Weights of a small transformer language model.
Size: 8 layers, width 768, 6 heads of 128, vocabulary 16384, 70M parameters.
Architecture: learned positions, no biases in attention or MLP.
Training: a variant of SOAP for these matrices, 625M tokens, 4771 steps.
Each number is 128 + 24 x the weight over its row's rms, rounded and kept within 0 to 255. Layers, rows and columns count from 0. Numbers have three digits each. The size before them is the row's rms in percent of the matrix's.

# q: layer 5 attention query, 768x768, rms 0.078, rows 70-127, columns 576-639
# k: layer 5 attention key, 768x768, rms 0.079, rows 70-127, columns 576-639
# v: layer 5 attention value, 768x768, rms 0.0921, rows 0-41, columns 576-639
# o: layer 5 attention output (transposed), 768x768, rms 0.0819, rows 0-41, columns 576-639
q70 095:119130147165093090070146097123112134103146107108145185097125157140134121161132143133142146126158171110095128156090096145110171151110131137126137121124161101105162139170097100100121144142131158
k70 097:123120103138149130125138080146064117201141073100141168109094111141134140119098131089165127140122093148182141137171085099104136144142130078076114072132114124123157134137148152121117109133130155
q71 098:119169141144133136150138091168125133126125090142110121166150121144120095117106137158107132132085154116106136144155154152131117142117141090098123118134137131185117113148109084125141142164098092
k71 096:099134118123187162106172180137156096141152130136157121112155110104127104090120150105130157128114130093094127151156100142127164172144139129082128129131157160110110123139129148144126130110102165
q72 098:101127132121166101154147083117119171184121108124120115171125116125104131129147115182102148105083128137125108131102115112138118094134139131166126146141128128115131114109147085149139131124136115
k72 097:133177114148123123168102142106158123146185122184119130128105136124123149132141148155089158153140151082105118118111114140084125104088145114137123174124157084146182132100123112121119157091092141
q73 098:094126141148129164140104104103162146114145163155119115136160114098116128130118098172123099164100140087154106199125139102091097171130085133172170185131148112136139138112124118122139117135119109
k73 096:115130120083115098094143129099136159136105117111147106138172147134099102116128075126099127114161123117089163123129142100153136128120123094076163134171150097085160151117127106173088137081143123
q74 099:141157074134149130104146139118087089109169127145073098145127122121178105101166166148106121120126131126136109109107143124117146133108116089118118152141092145123144146114125139132154140079098088
k74 098:143124133070101094160118146139097134139096141125144145127116133111075136128141143140114144144134132141116111142119137132085103119126108119126128141094127106130108138117138131115140110163139141
q75 098:208126107154108117119150116131134120098085139133123173088145076104132132140163141126145135130104164167081169126149103128081159110127097122139142144078121148121158083141093096136150125146147111
k75 095:133132140130159159182124111142145145074125105110103157125131117147116119129076091105143093141129180151141156149134165099129116136097162044108151160132153094100110073097123118116103111102130116
q76 095:144102146114113159126124141099202138126104105105131101131104115151130163082187139127102142159128126162149096128136126166142140162138157117158118140093124130137165133133126125150106078136121147
k76 095:168136104073113105155129125131110120106160122146118144081137119102123124099120109122141085134089118131142115121172122151128137163110114106181110099127100121169127171110155131153137100112158086
q77 101:113136133131129083145118095133120173139127152126127128095127157117120143112144151124150167126140146074148143093144113174142154070167085145147120138132125149175120111115123125160157121140119104
k77 096:113163132136175154109104122120129103158117129135133119118165181101128171135115127143142138123086112127121156117173152133101107153110092125083174076144113104131125097122115108099127146132113139
q78 097:123118151160174140111168143115161102106105147132100094112139177111153132135118156137107156144116113126138091096123101130104130132105082128141085156148127111129080121117134097125100119092149133
k78 095:149079168162150138107116091094111146100088161136152126127099107125151133092079088124152094138133132135141144124082097147084168105138110127120141098144136187141135123133131111181141126091127144
q79 098:164138123102143117151122117149127133108119117109117086137170106105129133110112150060147144166072118142093160143083150097114089133069122105119132118119126107169140077107105093133110100135125105
k79 096:171152089127136114135116114123118169093176139097116149162123150123118126141119147083102142131118109105095157114112139085130115121117116110160141151146128174101159107137111121153144161127099110
q80 099:123136121089123139081116144126111093179175154113086065137124064129141088127124114099108097112139130136132128145106122133124106136127133157150134122106137091106154172078112133133129098123120110
k80 095:163081107114148133143114103116128100080134107147130136138125110176114149112142091151122121163112110154134154157142122035130134138148163083113075114144105142107145168146159137117168114138147164
q81 101:125152134077164139125122133122125165133093094163100178114122132101120130177149116115094141120128105107161132106129115112130128117117103148144103136127121138112061095105157089105134141146100155
k81 100:133131144110142118146136112104175141128105151099129124111081119109079138128105161142111082129147130145120134136167140133153124120098159102087127122120106127119140152143139159142152131121152142
q82 097:146139109118123104140115155143115156107082134145111122090144160137158134147106160169127141152138093182105112111104116134088124119153113134139103099140082145097131078096109126173144097116156140
k82 098:092101104121136142082133152122135160078153159133154136108142114136111112129121124123127138079084139127094151133185117100129171103127109151138137138094122137125143148153150088127132124128102089
q83 097:153117133126161103094178182133124115114103115109161144153134137124119120144118150124140112113156139123114141122094144145164105132128122150126131153133136125123133134118113135096168131110121147
k83 094:141097132122131171124110120130138107135092094152154084139126170104157114160129121173129138137160111158162103123116129091162137159169133084123153162132170134145083144141155121112105147123143153
q84 097:121141131077097125147148123102117141141094130114149139135149054091130139140170137126147133163149140093110101101110109133143128110147090180149140119079120149179129114159139109148130134124168127
k84 097:142115111121152148135147092124141133129105120130113139124134095103109095132105186139117130144089134153172120126119076128161127131163068109141107094098121153136096156162140141137148109126159139
q85 093:127133122123148114144109132174083158111133089124131139137115137154106087109125117105160137136180134144165142115130165095164111105129127123150135125126097117138159138129171100105104097138119092
k85 094:141186133140146124112143129135111113149117098117108134134121101129122115125134117101157118102148128124101110135163106128135115132156112148113121143167081144113135090143131083090122143122121112
q86 096:117168164137103090079120108108083093167120133103174140129109157110141123105179120132183091109103122129146093104086136123152114163101134115131156113131134147123140118161103141121098123122118160
k86 099:119160129133124130102136189139165135149175143124077127154105185150174138169112106162169174137120090143127139126122132127160124077114115164139162152106108133109131150185128161169122130130132140
q87 096:097144074134145139131163113115144115113132115120114112135123129166108070137113111116096099127124095102140112160099120185129107086136114106139130140154116125142061084159141123098155125101115122
k87 095:107139127100150116131136131171161122102147082094083133126155129135111137153169114114076101180103126160123148135134143131115114155119152127133110155111119143144066078130149115124083147099100154
q88 098:151147140141114137143133119144064083111097158121120094114113138134156155078147103123136114171113135137131156132146105116135117122147116110119120107139187117158106135126139134102154171157125100
k88 098:092113149135153137145110165077140174118073113117159101121121092114139093097150106130139094197115103148112146144104112142121129157117097136127122109164071118121135148084131150094163114100137129
q89 095:112104136156155113201101076148088121134145146140132120114122092112121119133110131117139124142149133130153172108131115167154115132111153137144118135116124135115148131166124105097116146140168138
k89 097:144157105097145129161129108132149137124153125164142151128137072165124124124111130055104144168155148096061126098111153157159071129084141144125144113105124111144160158124113160126160123126138129
q90 099:142151109087113071160112134105172152120121171134116146150118116115124125124160133122127188116136126108121126148171125156165174175117119157145107139134144143129172114121124090145135148152104141
k90 097:119140105104140129137151108097094123154161130141159158146141151124138084105115142121110131120139122172166186079165128148101112097122151121120190114142184087129125169145137126097162096102135160
q91 098:129128115128160140066125111167153166117140141119142109116115124138142113140151127116131120121148129131065167121112149132151133130114155128079099152146101102123121087158131125128090133126162165
k91 099:093140123128101119135163107153098146112125143139142138115137148113155121131114153133111121115122127077116148159114152158152115144098138157102124096115158141190142113159153134133145102154141165
q92 096:112149163144151134129116110115137140177103132102109155139075091095150159096109146152138122137126185108158146126159159137128178156121173140120111106162094155122079138142168102124146082142119109
k92 094:137140171128101132103122117124125103113124106134092109141097115143101136158124117116149142132098152133124099135136129121147132127136164099146079155105108154157143146146086125101109174158124180
q93 098:141118147155137123104130142148133090127120125155121110101113100096150144109123114101148084136125143147112135118104125077126115181119115139092115076163141113145161124128150127109145124164134144
k93 099:149136135126124133129155156126168123132154190153125108103123098080113125131133122175134127111078137104127131141151143104076108135093110151141187187137129102096135147113148127103112128125110140
q94 094:149091156104141104121103125124152131130100131154096156119121143106158146147101114138104095102139129130171161130126117086113115147175099158128120107164155119138134147110132160105130131137171120
k94 095:104149132100131098123136091163123119096151167145104123081132124124110133131111141118125144150138152045150115162106159124124078124115099160132091167139083139120136129186135177138139155134116173
q95 097:121119176127087135118167152113102080151110073151156113101146125121130115158119115101122175117133106135096107130150111143124151112107142083117148123105136136152127117168090138161151087109110136
k95 099:115120137181128130119137128088122133097105164136139129118115085155114181092138155131096116145123113118096126094111148163127102143141149138117126122142164115129097154126134129123129108084140080
q96 099:141109153152152140113159116122115143137117082078136108141102161130129111165169140148112106111167144153152120108148159137120125121132181126110189119134132098096087153118145122121132117129119140
k96 096:123119146079142159147173131132127122111140147098090125111168166110099127102150105104115144134134159113152118164123147075123174162132132151110119111112141099130151158141117120118081115155140098
q97 099:139137117150135124121148105129117103118118101178145145160149089167142150111121141090181103154102165116115097101130101063169152091113094105142141112122090099092161134127125139151098175088133127
k97 098:146115172142068127109112170093088141134115148073146118096083139137126142095077110184114142125119104136116114122125127100151126128107075094129141182153119139090092109095115111121138150127153147
q98 099:145116132120121098146154102146084093124138124130118124121155131112150131110125104137098141125126108127091126174143170129099109129132160135166133161141166166151109162151128131102133164130088159
k98 097:116130147131094150134134154187114136121115137118160149125129114125127134144136167130100171102159142086166092135114167163122123103122141139108174090118146146129128158109140139147114109092109132
q99 099:081104117128099160117128132150144097101127121097100110158100090138134113153141114136103133160114079134137161120121178064118160150128102142093122115155088148112106093135125164142127132168168146
k99 096:127164124079122131178105097106146115147105133156133109163101109121121136122134080130150100129119182150163109136119117085136163127129102115153121104123124120143132085096127153067129116131143131
q100 098:084136106139132098145097149147138067130142110123135094132111133166139100149136097149155104096125135120169170163090134119143114116110105138150125150087113136148129122119127135128152115140132134
k100 095:106145110148112111119060106136125150093070167131131083137115095125144104134137161147159138114139154135158134112119123146122123145093125101093168107124101107180181103109118167147155127158169107
q101 097:112101115180114108170114122127085133101131143152132120097155128124109121149107113155179120123139165083111122145100159109119130108143150086143128090192139144106105163100123126155102143106125114
k101 096:106127131167139100110103160193133142158143117118113100125188108126112108125107096145115125124133162111108152095112113146091113080078154124113090116135093086103107155113097168140159112140103125
q102 102:107095134120116133154169107153147152126140141087128147096114129109138161143130086118128112170132168093151079089136081124126092091131127096140103103081118093131128118148121137080124108135138165
k102 101:155159147170137118148141109090153189147146168147165140138132121041183096108114126148122114104094117128112111113138113116139090160143113191099116101160093152099134110092126159134130130127154134
q103 103:162142128087123150148133108132085092116113139118146113114135131137124090120132136113142074167141152121115089130117140113086095098147111146176206135135111118113087144104121091088129059150108146
k103 098:138119117111123069117165112091163127129107110118146140145113120135114155133118133146148143131122132146184093114111127154149118089103153100089142120106135085124101126139147135115104132132083104
q104 098:115097105152142135167130152161137124122145124074152115151155112134135136108119179111156131122125125136128143135142137087151155127158130108137081150096129100125132097125120133154098157179091096
k104 096:151142127155100121119137127131104144133114146151161127123123097099102090172148115140133137147123106115162168137134157158192168140127085115117182112126112160093107167129155117154135123156139144
q105 095:090102138114147120145141113139136114159105118146112142131160109063127152113110095120154151150143150151119147092141120131060134109145102149131111152132096112124124118126154149089129158089134123
k105 095:095125125104154130114125162090135108098136105125104120141078122133121165121162163146167105130134137146148111162128112084081105133117064139154130147149120063130095200139148113126110112099077131
q106 096:121118108097108182160118128140151110139123129168111146098098130112141161145145127108108117155111119100138128121170106096166158104112135140139136135124133105138113122101147135126167130087106101
k106 095:116132120127123137114132106109149115142145105120151167075123106106172156086121085155094126156112130141151158130107099094119074099132137143109136095149129180091147149171126112134120136085111163
q107 097:107127139127138113129125137125117134092096140101130151147111080118138158126128171152100097104133095147135118101131129091123111101138112105115156173142137102123154127172164112064181138110134139
k107 095:137131153145112135176116045141170135115148150126118120134120093122125104099076139112159153135137136123135109134134114120106162086142174149074097140127124133090129055160128143125161133099085120
q108 095:074161175134140113104158153178161093127082190099105136117140101092154127143105143093125134162118139142145119132098120146132147123121161124092195114147119152118134131128160132137139103125088125
k108 096:117165154128118113136109135145149128170114117082138091136110183118143142155133133136124158095114136082167100114095118124115104120098119153175145149120107125116125158125145154093093132082164120
q109 096:141148164155148144149169118103182112144153126123125149131098148111129164150102127119123150147118129125119082107116128115090132141153146136135094133144200133105155129135106165093116128147141118
k109 099:099117150107122120113158128125120100151126140132130121112140143174134157105138095156130116167096100164172075074158119175126118121129099151131116120118137144152124107141108150194097149138134106
q110 098:125118103119180137140130110088179136102150117110158119097157100166133146165108127123102110141166134164118114124135137145097130089172102117118166107164107126165151119144154146158130104071179201
k110 097:144152082117131162090123113147116099138130135124110162174130124140121154126158096134089115125120100086109130127121129127100093106132132143106138114093135119115129143154164172124134155088135142
q111 099:158132104123101142103085115141105169131095159159162195093130168074132125102162066141107111126137139145125145171165125170142150118145148135095115117101118092156100139113142171111142073168156140
k111 098:112120136113146120109080138161114081066174152149139126105166118145109102149167127108123133113147130149128129133166114123108174072138132130121167152140092132100125075127112177115129108089152078
q112 100:165124139122099115138131123121110150131117107155178080143120131149138151163148173173096144096108109122086161136122121137139131120136141133042138095145133140137141178127138104135115179112137117
k112 098:151118118120138086149112155085144129131095104124133162133138111163154140079144135078112113121125103153132180120158119108104149099146132169110105102125145142129140101109124130079121104140158136
q113 095:127148122153089123124122113099153122119149135127147134115166133122143115161142115108107106168135104110100146118153083143153138144106136135093135114110152074108078148135097113112165120110095140
k113 098:111132148090110112116125114116184136115156145143138152098134137142063124090117089105082095121152100097129132106134130140152120118151148112099149145128167103124155126178121100123130142140100132
q114 097:125113169133108079120139147153151115118083082139122137140152115104140121148177131157099128131111107083147143098109100127174143150107094111139091083106191135115177145122153079118139140115136101
k114 097:165107153131110153123121157110127121137177099125145149126097145149173092124122148160113105106108102139121108130093119133153122140197127137142120113143132166118129161135130126154101145118152128
q115 103:131096116134102135134111118124119128107138121139115134140126097126159111139153163134152117091115144131171123111096125086111159104110134143166157097169130136153130097079142088039127112111145079
k115 103:117097116077115155096082167113122117141101134125091101110142161121120127133149197121122127094115169150086178124113126139129117105097128080114102110116076172151092122085096121117147132101152123
q116 097:123144187126112120063103143130142095103095139100113121142112120102142189154132103084116103105143137138146129113140113130082137142111125139172141154115127173122119125126143112152073134158098105
k116 097:105115096133153123145125130147118185107163150117165131141154104120089130111159105090141136124167172108147131073071110157120159120118111149162120136130125136123146114123138087122123131134107123
q117 093:138129105092134100108092105121168130123112106138124106149171170144139163113143145090144151118166158149142139115132104110125107145104128150166125159132125172076148176118093133115074172118096092
k117 092:143114136114146130095114123114090172107058116118113144201128147124124130160134143121122138118107121169139126132096106124143127159146150107110136136123139149116103084123136071103130146146093134
q118 097:145125125094153159147115113104088100097122143120115126083109100093129140148126155173089131126105112146170116146160128171147099107166180118138135104173103123144147117121140137114134124127148161
k118 099:144132133097140093142119144091163130108105132151114127126142088119141117117142179147133129130132094142171104120130120124128173105079145142131168123146111082109155131142177135137154115098092111
q119 102:137122101150091147110115110120097141155146133117143114124136167151089133170141106108098151139108162115150143125167120160160131146115134138087139099126133121154128150162131132127104158130108132
k119 101:161104109144119125126125155094111115131154137131125092097151166090126127159158077123119104114143135116117151145153132097123107140124133120078128093151153110146167150108108081112069114144185105
q120 099:102137107171130142137111129134125131156073124104156141136148142155168119094118117115146117112102092148122166090163181110154100111110142119130122130166114080153092102115141143162140183118137140
k120 099:131129133114128133144106149121105107179107117147103142137107122115146145104154119116141129099100142121121130116119116127117062123122168155137108138144115135144141117145131110096160158109098104
q121 099:113146113150132138174173112165150117177137140116116144108149140134116141160116130135098172123143180154148160156109100128133141114115125129153113142127180111121173115134138140039135109139113122
k121 095:131157124092109095112151122146105127140133164139113123086108097107085155090125117117132105181145142144062121123154132140115118163097144144126136169119124169125118096135148133159130089178105168
q122 103:136165145166133161079113165168101162135097132148145124117134114138097112140163112170104113184128131122161138135107150060105047112113187177110117099174192120118122148143159109140129114106127093
k122 103:079162098120130130145146145138127108131123076085101138138106165170141118167148113114090115140126111127124143134123152135106117174116154114148070102162106076071123146082080121153125137111120168
q123 101:138139156119182140118126172104117069143111141147134139140107149177139099120146119095142132148092156160160120135115125156106149140138162150102139157115157094151123107071132131149160166160103112
k123 095:117108141130150127179154101128132082165156130171115142159144143107111156128119150096130142112156134088184133098151119146118127152170103097109139155105105131140142152120112157136122113176154162
q124 100:133159102117118073058134153084153093136111133102119104120105090103173161148142132116140167098097134135089099116125133107151131118093149119104132103127113134150097099163127121164129111168163077
k124 096:122141131137127161103151152078130145122158162135104114106124119133151139091147122187113133128153164163094128123120142189140120127132121118145138127099110148145134097128163112151127131134107138
q125 098:165102106167159140097167153156140126102144154103134156157138130156137143145126115114089138097130074149112141115089108163131139156168100155156097081110131174131134154123107127140140155158140085
k125 096:130164063100073141080073183152149120147137130118064107142136151092145106101129173151149123105129154155109092160119096124155146124147102136154121121116096118147132134150163138140128125157132134
q126 098:108096169131124107135106118148145155117144114098130122123108102118102096150157105112138106123158112121159099119084144119132082122143145150162122161097108124119146119116109145139153151105158116
k126 097:128126122110094111120158148119146137123176130137135142165147114098131182135150140124106073132147110113150090128134120106125132171123118158089150094128152126135121121117123121113130128137160091
q127 097:130096133104135134116112116123122120092149135098151098220141121113123119148084074139103123106128138168115084141107127151120112155166120156121129136133119146134150116080160162159108137128113121
k127 096:136112091149147093096101145133133147142138117110105114165143151138158150090124149136110141115115126144106116140149111127108120098122118079121163063106150107117115131155143107077142140110108089
v0 101:109117086125103124151077136178169149156140147096153133143122138101134096125159101093113127137146136059134097088125151105132162158136149147143159148144106092107125116088091122153131104151117127
o0 101:149129206152113179131164146077133116107137132172123121112152146147097131144126126170143136147124084167124153148130111104096109089147120121118095137114136114187099080159125105156112163110160109
v1 097:149160119124114121152161130107153077152115136123102151171143145158129109146099115142140178134136104103106140097082092127140124141145127141080170170131132130120116109095142104110121097125123131
o1 094:100112129111105169095107145107136162085105114120115138102112102125118153106164146129108121137159180134150138154154152121107167121153143153114135108135091151102134157176106122141075114152109099
v2 090:109094153144139141121121122171132158189174159072099120159116134126166165131152130126147130126145094105146096151164066185147095128107146144105155156140088119112180179148091103135117155160109108
o2 091:153164117122154119119125130097132123121106122156110169144118140122127126143129132119134112114091148183112150145121128098131149092131127106124149127090118136145059094153144120123160078128151154
v3 096:119087151138124112093091116124097106117075141090157128133190127120082121114103129130142102096109151135169159141124128155180115127121122119124129078095142137147126138115137117159128115142088098
o3 093:119165140105159128157185171098177123139128133112087144105064139143135164119165118101115155120146137141131067089085114137094116098152101098115159143175121097102172141139180133102165156150144143
v4 097:103142143097096112145136120109130145104085174119126135105112132133111103170128136111112164140110137152131100155170126119166136131158191158124135133163108111166135132161071134195139147113128135
o4 090:137125120148085114131114108156108108101192145119099106093107130126102122123120146116150101167141117094128130091107151181145130129122106133139109113147100078114117139081155156084106125113116145
v5 092:118140097118163146109107098153125133133111074140144126163112165168163138108130098093162124113134127138134152112151123103133163128165130112129161142102134115111106170097128153095100110144182135
o5 091:094090169144101120135109126095128102142144199138072138137118104115164121128115161161089131132144134099126125144137137096151057127135106129127127094166113146153121143160092099184147148134118138
v6 098:064127121156143141121121126118122140157127133120079112126099135120145130133080144074123151142120098141146147159154181145172138103106099146187156143136100114128139145119153127122118125130119109
o6 098:165133156116140137130073108124155106155129090115129176176125104143096109088171125141130132140102113112087106135126105138101134123115143075113138135141155098131127177107108119107124112119132141
v7 095:152118124087135168121135065106115140124122138140126169166155121106096160129076127152120176163127166164106112126121123120112105144114123146119144170150103094130131186130123091108141100146106163
o7 090:105087129154102144088140154144151129138127091099120102119119125125142107142165114130127119090123096135120121147111142133139170092183126072119130094139082173114129138162127110153123125125140124
v8 094:127138143140104140114084108127112144153120117141080138143128143148154159120161096103131115129135074138097139110143108112084112124127139120132113158177137115134159141095122147130142153097150105
o8 091:106132085127193125153153136132164141131155145147137087168116118167131120119126156153134159108104144126147104127135123124100126126149101137179117147077093152139102159168134112115122109133110117
v9 100:153146125132147136115153144125093134103133169131139137091105138199146110122111133124126114153135149111108081124113186140114110139151129132104128133155081142123132152134138153126131144127135150
o9 094:109111124120111103085092095114116177137105106116110147156146171091124141178138179143099097120124094173127116120142135083141129136139167138130176114118159140137129137104136137130132139156144093
v10 096:129139135150113142124105118135127132101154143162105068133100124131147115150146145112141061138194141131136081115127151159132170142109149112129117114114166107160109132140093139125150114125116086
o10 094:118097097136100138132126129093104151130111151156135164095137176141124182098106102118087152149075127114090140107130110146091089118137142146115151131145101159125128125128112071134129111111134155
v11 094:128136100095130104088111156111108118152139169139178143143130125156103110101153121134111110115160151143111135120172083115103101114119146132141102138114079103140086138160177159153089129149139150
o11 091:115114187127151133151108141129163114116098107152076107150109148105082129168101148119135118102119076134154129137127207151139134129142156097154157104134148137131171147137111141113141098121145087
v12 096:133128087121099142179153154116120111128125156125131130163142097102088098114130118147097131136161131122129125125124125152108135145129137125130138123153143125150113083136124097169092176118117147
o12 094:115121176159128085129116129115175104110123120125069140092103103137142144108177135103142113137114105105122109137106137101136125123168117166141148161153138125125156153135138130061121079151151154
v13 103:105128148145151143104098125086138135101144136136108121080069108139107171161158096090155155151141095131109129116126111100137111110088093086103090106134100150125142098133152159095115089125110128
o13 097:125143172084119110154095093149135130139108122120127112149226106138150099095147146177154118102144155135136119130140157142088145120143112132102138125092116128156151151168127091105140113107134145
v14 092:142132104130128124157127117118169156085193110206109145058116159150125146113146119147096127125120138152115128183152143124129089110104111143100129119127108096141119086144138119091118126136171140
o14 094:142139159109155142113148134125089120158127116087136074151132107082136106096105123125140131151140118148102107107090160122096090089130127205135070155129147114070135131136108142142114099118098115
v15 093:144143117140114175159146128141099149147110163141090129135122143174159142126087157127125103104130101098151133138115145109142110152149166153142108146151131136139131123135165127087105130133132125
o15 091:136126119122111100133153130082149122122156076113110167139138135122123077130188114121141151143169138164085117200131155155098136087118100126122148160084081125132129086103150138129136136107108122
v16 095:099110141120122150139146135125098149153103157146126138129141114133108120102109100119116124094127117149148126088143187159102153088100093140100110172158126157131123148165177101094164127112165177
o16 095:154117150115122140132127134118141164120112099104142122113113125114165158151144167109118121210171115172107159132113119138189108097141135136143161150114133150116158116130110174144123132175090127
v17 096:107142098173136140171113130080131130160178147140130156122142165072156121133108101145113119147114140101126171121144104157125118114152117144182144128146141117125107146117118160124094140149136134
o17 094:139108120076134138115158117163151098115081126133117122139107088180154136137134126127160129122133129145099083105077176117125135130106126152124117168110098151146123151164123081135138128097137147
v18 098:109111156144131120175133122138158119150125127182135133128150149091128099081147145145170137143120128148154133125123128132111094131105098138130116122117160120144095156177139122109134113089136113
o18 094:147133171092134103110141113095131190109095144063127115124136130149114170150098094085126123157121144108116135148153125140161156161157141151112088173112112114121158150143153108142112121115151166
v19 096:152173147105095127115078142144138133114101166142096138130132115168089087120084122134116116124127102120103148155127113132132155142138114110142135131089145137094106164134126102155136124096111118
o19 093:126135111132150175153168122098142125120128104118118113139144145109168124143160107122107109109144122131157103120125150139138121121126135124107137125141108125200119111127127134116104159144141152
v20 098:112127140148155136145158116101132114123121079139150175133163137122132116126085103091132136089100177132121119071184126085119134112139122170145103120144140095110080113122102112131148088100104121
o20 093:127120169140123102102103133117140074147084111115139110073121089154150105143160128140182081130148078103131128128130180145108103146124112066107162141180093192160151111111166140158102121132144141
v21 100:116133130105137127187115153113148149132165143115113095143144173144072124127122133112144162136113087103143095119116164113149141133102157114074151124148155136118135138110153140162117135125112103
o21 095:172133126103120171115122102136122105105119139165178142161136119098152126146130118152103118128124134133109171172079128130100133113156069134168148121160159128135171146113102112132131118124150173
v22 096:146177124147122072148139127141083112166156147102124105107154148148113144101142146127144093105132166144132086126125150131100091121166132149111152140150141092136119155120128142187106150108111155
o22 093:122088123153154147131157106103136119110095152125102134154119082122109126151133101122113104157126115126138126147167120115115129149117120157114127088127154152138125152145156096134095103141147082
v23 095:128144094107127139134132133163120125098108137131116100100136124156101181165112121090125132165160156112134153089140160070141142091122124137141125131160128133095156099131126145080152099152106142
o23 095:135109122111088118142144120068159137089140126108146176152121138110151122114105136145104114097122140100117091127124098116117031159139145140153127158119131130124119153135163136126127132116143114
v24 095:099091122106099111139145124152119151126177140153097140146148093136122114096148147155113084141130156144109092148135132099141056130125088141104130134131162116177121113145086116138130147159128131
o24 091:161171112084147154133150137085158109141059128137124115144125127101143131132130134146112116154141118092147132094078134146094161108130164123124112093144113135091138139105132114152154129114154119
v25 093:137098107114156121144145149111122135132106097120132123107074125116113152112134134122144111142132131143170115140090124133093103130095140147106138108118116114128127169126143104105115128157105140
o25 091:128144119162129094147140113118133125136120143150111069151164162132128120108150111124148130118104114126121173104164145110154145117153116104158156166160147121120125111142090156138122091164118104
v26 096:148122104079120165141127159128098152129087153098096158117129133145160129132141109134122129158146103110140112130095120130113139114128110144123129088153113165132138114094124165133182114128160149
o26 090:132149153181133138146118090139168103122171151155163124143136102122085128112149132127134114112098143132114146139146155106166100125169148141105113129129110103157126127122102126150073178154158094
v27 098:096151100134130142155123159146114090104119142077172143122145134162131123105121112117111135117118172148138119138126132134116187111156141094130080111100128138136162087065136169156150166138121086
o27 094:171126140106125140134159100112108157160119139157137124178116097122101126148119130135130134114137061121128150150156128143105091174147136173131196121160169131142121139129142129114152121099168139
v28 091:140096178101150140143086160119119119118111153150120133128117101100143168223117129118104130104148149137118135143166160132153166133122146115150136127116153105122134130141114122121177104097145072
o28 090:108158078152103136123149138130178123108142101153074125171110127141116089085123091110147094130163125108131106111090121164123088123116093078097175160122135159150099162134144117133108147144093154
v29 094:126110108136115142128157176143134138133114098155096121161103084133153098123155126133112141128156140142142137135136088135120125152142099095069126144139118106097136163079126109112153112126138131
o29 092:148115123097168101183095140108132094116159163125175129122133141140119121115132158108129110112099117115131111115117124148071138112088121144116131125113154126160127169150118142091096134118114119
v30 096:128093117139143094103135148162120188128144164103154106149146082136161141138101123165092110146151110132143113102126075103120114121133176135141074104167150127115111116126096093115110097126100133
o30 091:151145112114141159151069123125114109136112121149076125140138157131109141156128137115137122121119141130114159165102181165134130181109134083095122102108141117132124137118128194137125150092166091
v31 094:128103134088152065131130101150126146114138126129128113171109145101106091121103132106086148140147122166107097127119131082105131126117141099115118144069150097165183135162149063147120129130146144
o31 096:120140112135128154144139171147078121169161111100152119103186130140125149142083157110129114148127118109158151117106090161141157126114129113147130150123084156132085111125124176102139107121117134
v32 090:087126159117082111100107174120141119112129129130138130123147169140111113107124093109104102178127134123116123130159121111121102126114158134119157124137108110140102116128130137103163148131145136
o32 091:194135086176158108155145136091125150107167111134135175119133074150136109126137116159120143110164108091175101139109137161148106105137127141112148089149141133118100148131101113140102126120105142
v33 094:163127052130130127150114134126110163123136163146115140130152115176142091167139105172130121141137111136169076115164140122136148170115133104152193102155158109134112133114157133131131148108107123
o33 094:053108151135125158113157119141165103155146092150148126108085095095145156091110224132109112142105125093086132153112111138106147118146132115079139159114127154152139145125127111092133099107136131
v34 100:119119112123124118122135130152119091120121185154167212126132121123104117127116169135132160114105129160114117114106139131122071117146128177149145146117132157155097131135136107134083158142140083
o34 100:107142151159104146108128114093156174113119086084124079092085119158127131132164104144124108154125122109166129161144116103129190172147103090103074121115107115150135106113133108165137140126109167
v35 090:139170115112131119149154123095054101121144098108151126143114148142121132141135127135160118118135116166098165110113134149136152092167059124132153181137090090062120140140132141149141092137158132
o35 092:149064137155185134141136140165157146131109108137092162135142144101090098144148161125049092104099137110136086135142121139128105108104168138141129094127116114126110132125134131127150184133104128
v36 094:145155162206144120127119157136138120084103110128103129124142160162157135087142137126110166085127139099156169127153153101081096138134122118162138123139171110110137136106140148129152114181157125
o36 091:140104150081116147092102134121118112127084132157151103119121121120095145137113096124098097119109102134124112121114112156155137114167143103100144131087096154097123146140122146138128146152127154
v37 099:120140130117129137123140093117131133133141147099131143108120081130109139145171134123091117114126114107106097122108131127098117116151096147108126121137116109121144121088094116138148149107133132
o37 093:137108167134130118127094176113088131103123155139138080132127142124122124160138116118119105152148134141142148147160151133136139117098138118112128131105142139154141149146157125128184097136106112
v38 099:084137111125123104142114133133187148124133121116125178181123116149119130103159139150109148112142077135105102176131166130086107125144115095135132111129126152148113070127147146068094145121089157
o38 094:131131133116124172116158115163089136135116143135135119063138120084090103179072151127140107142116139116142166108081101122180131172084131152130121127119138072080138152113089154156132097151162064
v39 093:103084141147105124128162138170135100141112137138091141123097167155119102124092146156121106142130146102080105107099131133102081136111112115112148121138152136129135099131103181172102130140129160
o39 089:101172145139134158151097141091108122078133176102133132125135103129150092137135148125117161134130122154157131113150147174129158155160176116108110169129118129140138110170124118148165103157143115
v40 096:120120151127106159148137148097170132134100093126100117139139128153107115138101097132164131060153162173102157140130101110088127119155160113170170131129094100125147118150122144137113118153103069
o40 090:100149138134132125099126133145141109123165119139141098158087110155173133097157128131105170155116107071099079139139117151132153141083098130131117118119168132112159151103120147179194149123108148
v41 094:107137149110104130101139130132131142108137119156126122152109132081181124051181152127157136151143094158099143115124116158126142138141116064137161173139105107150173079120155116150103143144110113
o41 090:114106150161088094174105135140159139146126139150155111133167107164132116115100108149143126125116126150137125148139148110121137103125145159128100116109204149157115192126143162138166110127130149